Part of a small language model's weights: a variant of SOAP for these matrices.
Each number is 128 + 24 x the weight over its row's rms, rounded and kept within 0 to 255. Layers, rows and columns count from 0. Numbers have three digits each. The size before them is the row's rms in percent of the matrix's.

# o: layer 5 attention output (transposed), 64x96, rms 0.0717, rows 15-31,46-63, columns 0-95
# v: layer 5 attention value, 32x96, rms 0.0583, rows 15-31, columns 0-95
# gate: layer 5 MLP gate, 384x96, rms 0.0828, rows 0-3, columns 0-95
# up: layer 5 MLP up, 384x96, rms 0.083, rows 0-3, columns 0-95
# down: layer 5 MLP down (transposed), 384x96, rms 0.083, rows 0-3, columns 0-95
o46 099:118101117169127133119100136134145105164151090131087133124122162128143147144115109104144112117155155118133167158142135116102141131130127112125132107131104082057116130137139130149112172166117144142103166109152116182087169170106143135112159164149094156126109133148160150085101128110119146157
v15 097:140147144109147150133163132119106176116138095096161115089125111113134116118143114147181129128120134128116102101082151121106097090134088162114130142147137122098170150180146113160150128118151148130106113116086171105126139099178111129140136125146129100161132161135116085141143093120149082164
o15 102:123158094133125113134142112120092137141147120132132171130147161086168110124155168108160104148140099128137112133124143152072124115127145124086125113104161136122124118137117093163150126123059130145158113122155129129143159124141079161114112144108097151135087180123146084070131124142109128156
o47 094:105129167101147147114191172150151073096136158135105103122107088119138133122110090129071118083108110145120144143117130124097094124145101127124073129118091138094135123166162140125152150133138099123158136131085097137142102112152161123128157098122125151126185108128119115124132120136130131110
v16 092:111144084148103122105117110143160137143154140145103121075155100125158116135117080129156131126160149089140117147110098125149156098171142079079176134112137133122100085112131134101132096103117117138155115139156165116145144102118117120136124136092134088112113133094143106117091110155103155178
o16 101:112106083111119175115114135137112147119105119079179114137147094150159121105160081123107126099113105128083110149171166144122098158095130108113161135119066099134128104138157101120137103118111128119109156096126137129103115117141111130127140170153124145124107184144134106142129138144081118158
o48 090:176140153153113067129107165109107135127144113179063128127135148087089114130104129174154122141153103089153133123125125144132128132122145165103145112149145165133144172118084094166078145131128132142121138126119122127091130149135132100120111080097119111157160119131106134137121115120104097116
v17 102:117086108136147140131141143128140110121168068173167109145121127135148131147132144149122124128114127135089135074119116113121100111165096135137155128080166115153087106129154151137088126154145134141096117186146127085115167108101120112108068130075134118111138134142101142143114157129142116113
o17 100:151155126094106098130103107139092101099090132125129154141151113131122125139146171159089171090123116114093120163126139130149099122169144138129173159141086120145082122158147084121149140101130132092142153155109185141117109104141124107123124142174126151113161124128157105107133143104131174103
o49 098:103138104157128137151110164148129141119169096125085157145117111150164121112109145091111174168150107118163174086134097155152172101140139112146123156144113155170166098106156162110124115135153176115139094143129112152082098104135128118138133106108125095107130122155112115107123097121122113107
v18 107:138086113134136114141120153150129145132104112097134097092102138106073084113153095112153133129096133121131133123129179160140127119138192152150120118116151150162150101156140140085123072126122116116128131140119145094131075132105142142160165155097152155167081109137111119110128106120168129122
o18 107:144116129149176131111165127151144160139146119108165106129142085156127100120156143141112162119157117128143151125115139112117151143118183132105130098147106086142125147189153157151145159169093152164101133096121137145122155136128135174151122107114105169160138104129124164091124120134128074101
o50 099:145122163129167110135127096130096109076117131128160146171096105121123104092100182125106156105128127070153102153136097091124086143133129149120132136123170128134120099129155128116114158113150146134128086122156144126103132152144182113096140152125140133123127192136119114137149120184127100125
v19 091:144117110096124139151132112128115146142120101131152161127154135157164137112121163165130139115118149146147147120139150147106136105147133087159121086124095112088085117149092162086099124193121109142117084092143118177119122088146163105170114096108122121112150144090101098143158131145124139155
o19 105:103194100155128104155151135103162118127089136165118106146129130141131162142129120100091114120098117130149102149105173135135135112100125125167177100125106151161143115137110127143128133086174127136060116137116153126138125138107072122155147112126123120148185116147123131098136150115091156137
o51 097:162106067132137089094159151102129126111187123072174131114116115123104131124101118165154163153139113146127130096135100118113092114178129166128089170136125138111118109147133132118093140146114145153113151098116107070128121123143111169132119150126163126114112097100124090138106126138125142138
v20 094:086095143136115119128115120147132139156143122120136141148122097112135102067135113146097113161143117141164113167156137131134091129105131117143106137133130089102125132143112142113154136095180149068119123143100151093187108105085137120146119143106125097098115126147090117106161146125121141200
o20 102:113100119115134098112155131200151133115156132130149128128106079110123123153130115072184136134124144109113093107157152100110152156147152138136127110125142147145136128120152160188130170120120166122114155118117088135087136132127134136104114163140139121186096135152120156114120148122126187116
o52 093:133153109116111157145136154172131125108092119134099134153150124143100172150135076148107145106128121102127183092126108156116157111127147099123138134152110137130082148106135132082135118149130109143104134130142106139171119149116108110081152121140138145105145107184154085105144174132126063133
v21 108:134151094137091110129149081176135097122084108106106124114117120138103100169134140122161103146097203095155131087107143120149127102115131134122156125165174135116117141128116157138125159144149147114146119165152163137143135131102127119156094155156102097135156131157117122138120153110110071135
o21 106:149115147146149110139091127146094095080142159135109156097158140059150135107149128064119097153156116109136126129124157117120097144183109147110129145135161125146125094144167105099100116163125110109111117099146138101107111151166133184134141107111124152104152125112131097116119160149128114119
o53 108:130125164148085111138143169110097145123177146109116154160089117140151104157139096180150136109146083142125113130120150123099151090132149066125128111165125151164101110123093180144130106126123145172099095156159129117158156153151150128124105124122152153138124122129116142132096134141147115163
v22 103:134131154117125131140156112145137185115116082108130187149139126147083149134162110144101104116113113113152157142157130155126101138114165107140154189143126105153145135081120135156094089116119136123106161126133144114097123172140132109135098168135172169104133088135108123133135097095117096136
o22 102:095135151156139132127166113101118133129127144178101159126124143155177123127146128157128139120125136120099097159093111098096126143152151127129128130161134149141188153123137121109150179154138161146186111126092068149169149146120117106135117123150124116166117147109136133164081116106105134169
o54 099:144158106159115121169108143137119165151138124097162138116123102111148116147144152089169147142090121146139094098152143112120156136132147128140153164133128096125143138118111147100139111144150107135151127091199165105110137084108173146105150108091114138116140108089123139132169092181115098120
v23 107:125152124103153174104104090162103127143125121130071098166130156097172095119131098142158138111121101140132159092107161134112167178166152090165138174124099130127121143134140149146116139136119132107150111144129129132113112115136153101120136094121144101155124086179146143107111157140105164136
o23 106:142129117128110123128131152134102128143104072146090124151144157112162149118121094156105107101145147103150139141174104172149084141099139159156133128147128158127106186156099133186116111131186138132122122098131083161112138131151096109143120108099162124107146151151120116110118179112134127131
o55 094:115122128139124154152170128123121129121173158136124135126109113162099100124184123111128140117129087113124127139151156144142156125134095143114144079154134099130143078149143150146136127118111160142112117168141112097069155146070141123177192115129119122142119157124154153156107109096128091153
v24 106:129150121174112132162106149122105168159165160127096162144116154116080148104126118167084111113128134118125141108108118116088123100106150148106113116190151180155132134141180139120119159122114110108144152140132106111111118111091148091156120156115148151128123121116148123159131109160095156085
o24 120:096142161112137120147123106103106164142124137156103154096148122152128046100160106079090190158149134120106147108115124132134133131138125145139144134098103161071106102091134126115111129160144144123084109142134113088146150150147168122122127126117160147120140171148108140123112126108117099129
o56 094:109129096184128135131160156141161094121095114112163121116126133111134185113143120192161130083152137134125118115112097128132155124098132130120105107123166124175138153103096109093122134098138151136163148136132152137082136129144118123124161129133086120115076111102121092137109130087169159117
v25 100:134152133153136089183141150131134134136161120139129113130113171130110116115124156172150095138095156161120128155141127116119150120112140105118139140148107104161131155118176164146120174102137065133160162129154116146144107151172096152088163074091126110134156166104137142128146112125124132153
o25 092:143117115146134138104128128143160134113120107139076116096133101133075116090091126153123137137123079107089140133087117146099101109175134100096126122079123150088107161127126115140153124167135099113076155108141119176140090165126155166125127140111114168149124137125104136103137128153150163143
o57 097:135106076125153104177109111133106091158149124150180165103165100076113154106151115099149107115115148132114150102114123095173125140106079148140168130166108130121114120129109172129140142120154136150133123080099155080103123083126118088140113126135132122144131127108107132099122118150123124142
v26 093:096100122130080089132156126129180167107075136094148121094113154115146143104149131136148105150109104161088095114136129146121101170150121128104154110154101160099119129091143093160079176151115134139145135161131109158150135122133153135138151158128133090119102105150128137110120165130126161136
o26 104:173111188136133168136176121142137111139162118140138123098103143140086176106127147159102168108136153145115118144132126126113111125128083113138169088159116140178130104103160133116143136129132132131133144127101064120117096094134106173132143167103123117121153087106156126127122137106136151165
o58 100:112139107118080113112101163136151124090132157112126091143146126114113095150151113108162104122133079153144093145126121121153064080109124128163119116117160133131083117135115121152106100111122161100123130135128157129133110156125137102170124128201135158133095175154105094115128133115100105133
v27 088:118090131126146125147080107125144157153139122114102184102102098098118129134088124146113145137086111101142109133132132101138162170121109171122157133121132150142164112103153132087138110130104129110114131098150103140087136147125074118141155122135080072123167120100147101072145129134139101134
o27 101:120129114107123114126072119112120095141137149112124178091137112154103155078155169176148080150120129129139096171129165152114156143159123090148109118112144119147147119138103079182112127117101162114111124142095108130133147128176135115105128141083116132128113110093105159127113129116155108109
o59 097:126150099123119126128152181130157122140107125149113104159098162097120110168145104100117129132105146092142103111141107151178111139112149082094138105101127096116165130095114110064132141116104124167107150098165141108127100164088120126153142161141150117119116157114108089118123121148105174141
v28 101:111080156122126114124110179137100163171132156120112109104120151117130141115151129114108101088121130088118129155085166141136107103107115110105096106079160067096122122162128071141104140110096105125158154134114146167120142133102120101147132107169100122100131154132155127149137127110109122154
o28 102:078107145097105127106101169142116130137132137111111144132091088073123134090156157154143135165118146166113108135113129138114151131163160177139133106120101162102135085130150147154147101103136075104142140065138134084134128099163117134105137118117144125130129128130102162106169138138138122100
o60 094:162159127149150142126134144123178137154135105117128079131167148184129130135100092131129143086129112121098150123140104133111119114150129145099134119088143181157207123134106131148117157134125139148109120128101092176143137120116130139160141116164145161135167131117152152136136101091165122162
v29 096:132137106159108167154126100120097124187130134143132150125132126168117096115144099088102160161134129118086117097149148120090126067105094143146140128138096156099142107099135142176123143108146146142155103144107148152095120143122155101091150121084154124157097134160151110144154136138133116086
o29 110:106145136104144123175103107120116124121162120155109136096135151162152108123117131123138151125147186084171137132121104172107121137116136081102124135134168076103100158119149117147124120167148130125124163113083113113151153135104101129085085125119100102128154143133112095165175169116111128131
o61 084:121101127139127121105107106102125129137103111113162150102179117156136128135183111130098110125136110131148147113102133151162110143103135131140092124132097173154151121117092136132160085125087094159152088108145123132116096145146105168129143112142186150139149116108086100137064093130152128109
v30 100:125106121142159158123137095147109139173107176126136132109066153159129139130121112120105137090144144141156132126118178109115111108125081153108115160111138125167100102165121097105123137155156139126138094121066147127146168120100112129119128108112151134144087146131086145120103114188104122147
o30 105:102112100177118149144129130114139141088164134130073121078129138098091079130118109126108140124099131174167147137134138091123141164150189134112150132130101091117150160144099125131100095089136143151131081136098144134107145129108154123107144136128104134155180161118146120115141148131140155110
o62 086:100110132095109105094119132140132129175144123176161169145166134137186125133131099160132095127125163170169138136149168108100155137118079100113093166107107116119142089108139144137165147089112152120118147140095099139129095155098117122151157136139128108143095137121142108145103157117138103143
v31 086:147155131139130109084135140137088169087148152120206128071164158162145146114130104138109140180124087108111147142066106107089137105102139133128134112113160086161114108124099130109165139167121152123151131122121147137137120126137119150123114138150147122126151155154134138134127128146105098152
o31 090:086147140122115149126132064118136164156142108150145122126105144088131122117150122126141093094153121096105137155102139117097131171140132160195103132126090141105123148094130126116138135130115126164134122130108166120155154120094111137144156143131103102133132108114166090115084093105170189133
o63 088:170093137152114119132111120153080112103134146105112116156133138100168164135107106117115085083082105122144168136116100151150075121144111099114107151114152149130187128141113092112121114137135135082156103138099109134139099133104125109135125144130130149120142137162086160168136115172137098148
gate0 090:076156114112137169120186117144116119135112147169126085128108114128081117116143182123163120180138136138106081120126158124120120118110162131113135109152132144115102140097135143104127123162145137110127165143119123095139156146084147144161134122140131165168157155098108102091156132171133104143
up0 100:144147133151093130139129122102132119138143174112108094120127130103115135085113156132157112107108110095137121141098063111123129154098083100111121110118110090175160101124086149124155132124147129128141105184153180121148110106155169149107132115119104162081108102141105096168132121134114118133
down0 090:128111117101121153152169143151144138122120087125125125116112124178158137147120106140085132093110103168120140103153162172152141070097125107111130181125154169085144116127162118100117145121119104118127146098125134151124123140123111147144163130135149106180134165122136134124130154128147103202
gate1 103:167123129130140168071113124113093138125067081135106136131112118159120151161131124123104107133114143084162127097166133099135098130053154144132096104143105145171128118112142122122117122133161094090115090109100115113125152097143123129153114143133139122138144129138156089139123089143138091099
up1 102:055121102150155133144152120125171143131117137125154126153105145125137086089125138154116147135154138107136124102097084158124104144137162129139156133141150091099133091105106103123117132119133105110153181147106147191112130107111164142118172129170121109149098174169131158124133136113150136137
down1 102:169095134130120102138120133104087111131126147144106109148136144107113131147108116108147101151097096185136089115132144131123138164158096140155105135106141130100161162097169133128119150161094155141095106132111159118154093093164152129138098071121154145147143080087120092120117111151104127110
gate2 105:156145083176164146111174144113133141147125125174089100146101103129122114128114106138099172153131161145139159074130151138123126104116130171105094110159098116144107171177155167110144103094121151121111104124117100115141136127125133123174142102140147143158123095123101142113096104127123106128
up2 104:154153133134111138114094098135136151158112148117121144115151126135116175132139148080118125108134108147128092107163122097141106144106099127184122099098116129085132153081112172111137102126139054090116115142156108093128098089122079146134128131145123133138157150150168140147108111157152130103
down2 102:137171102116147138136148127136160141114138111168109092181118108110126148106177115144173134152124126084132111123108149157101128122119130168076128156127135152126110141136103108113134087097112174123109136106145143148127096156076121094130142141089155091092099115125106154143130127070155126131
gate3 098:103149108096119107109147154110080124094159087166120122138116094176151101148106109108120110114148101089118147131189146131137157126149153110131139119145125096105080100082127112139117135156095138131136107177143138156121114134143105142084131117167097133140123100126147115143117157129085091103
up3 097:104116144108176128130117139152158119126161106151125153132133178110110109127168123117131097169093138134108155132081152154114135177137126128140169133131170151111069099121108158126155117134135172108091119111158143122122134166108130130116094168132120090110077108106137149104112128154160107148
down3 101:117134149126174104125117108152108120121137097129086130125127090114112139110129131141141122097173122137119066147178105154085126104124126099139161146142110088148162099095141125140105128116130093156099156180107161151169169112141101124107118111161082148123149122126108142156116169122110103145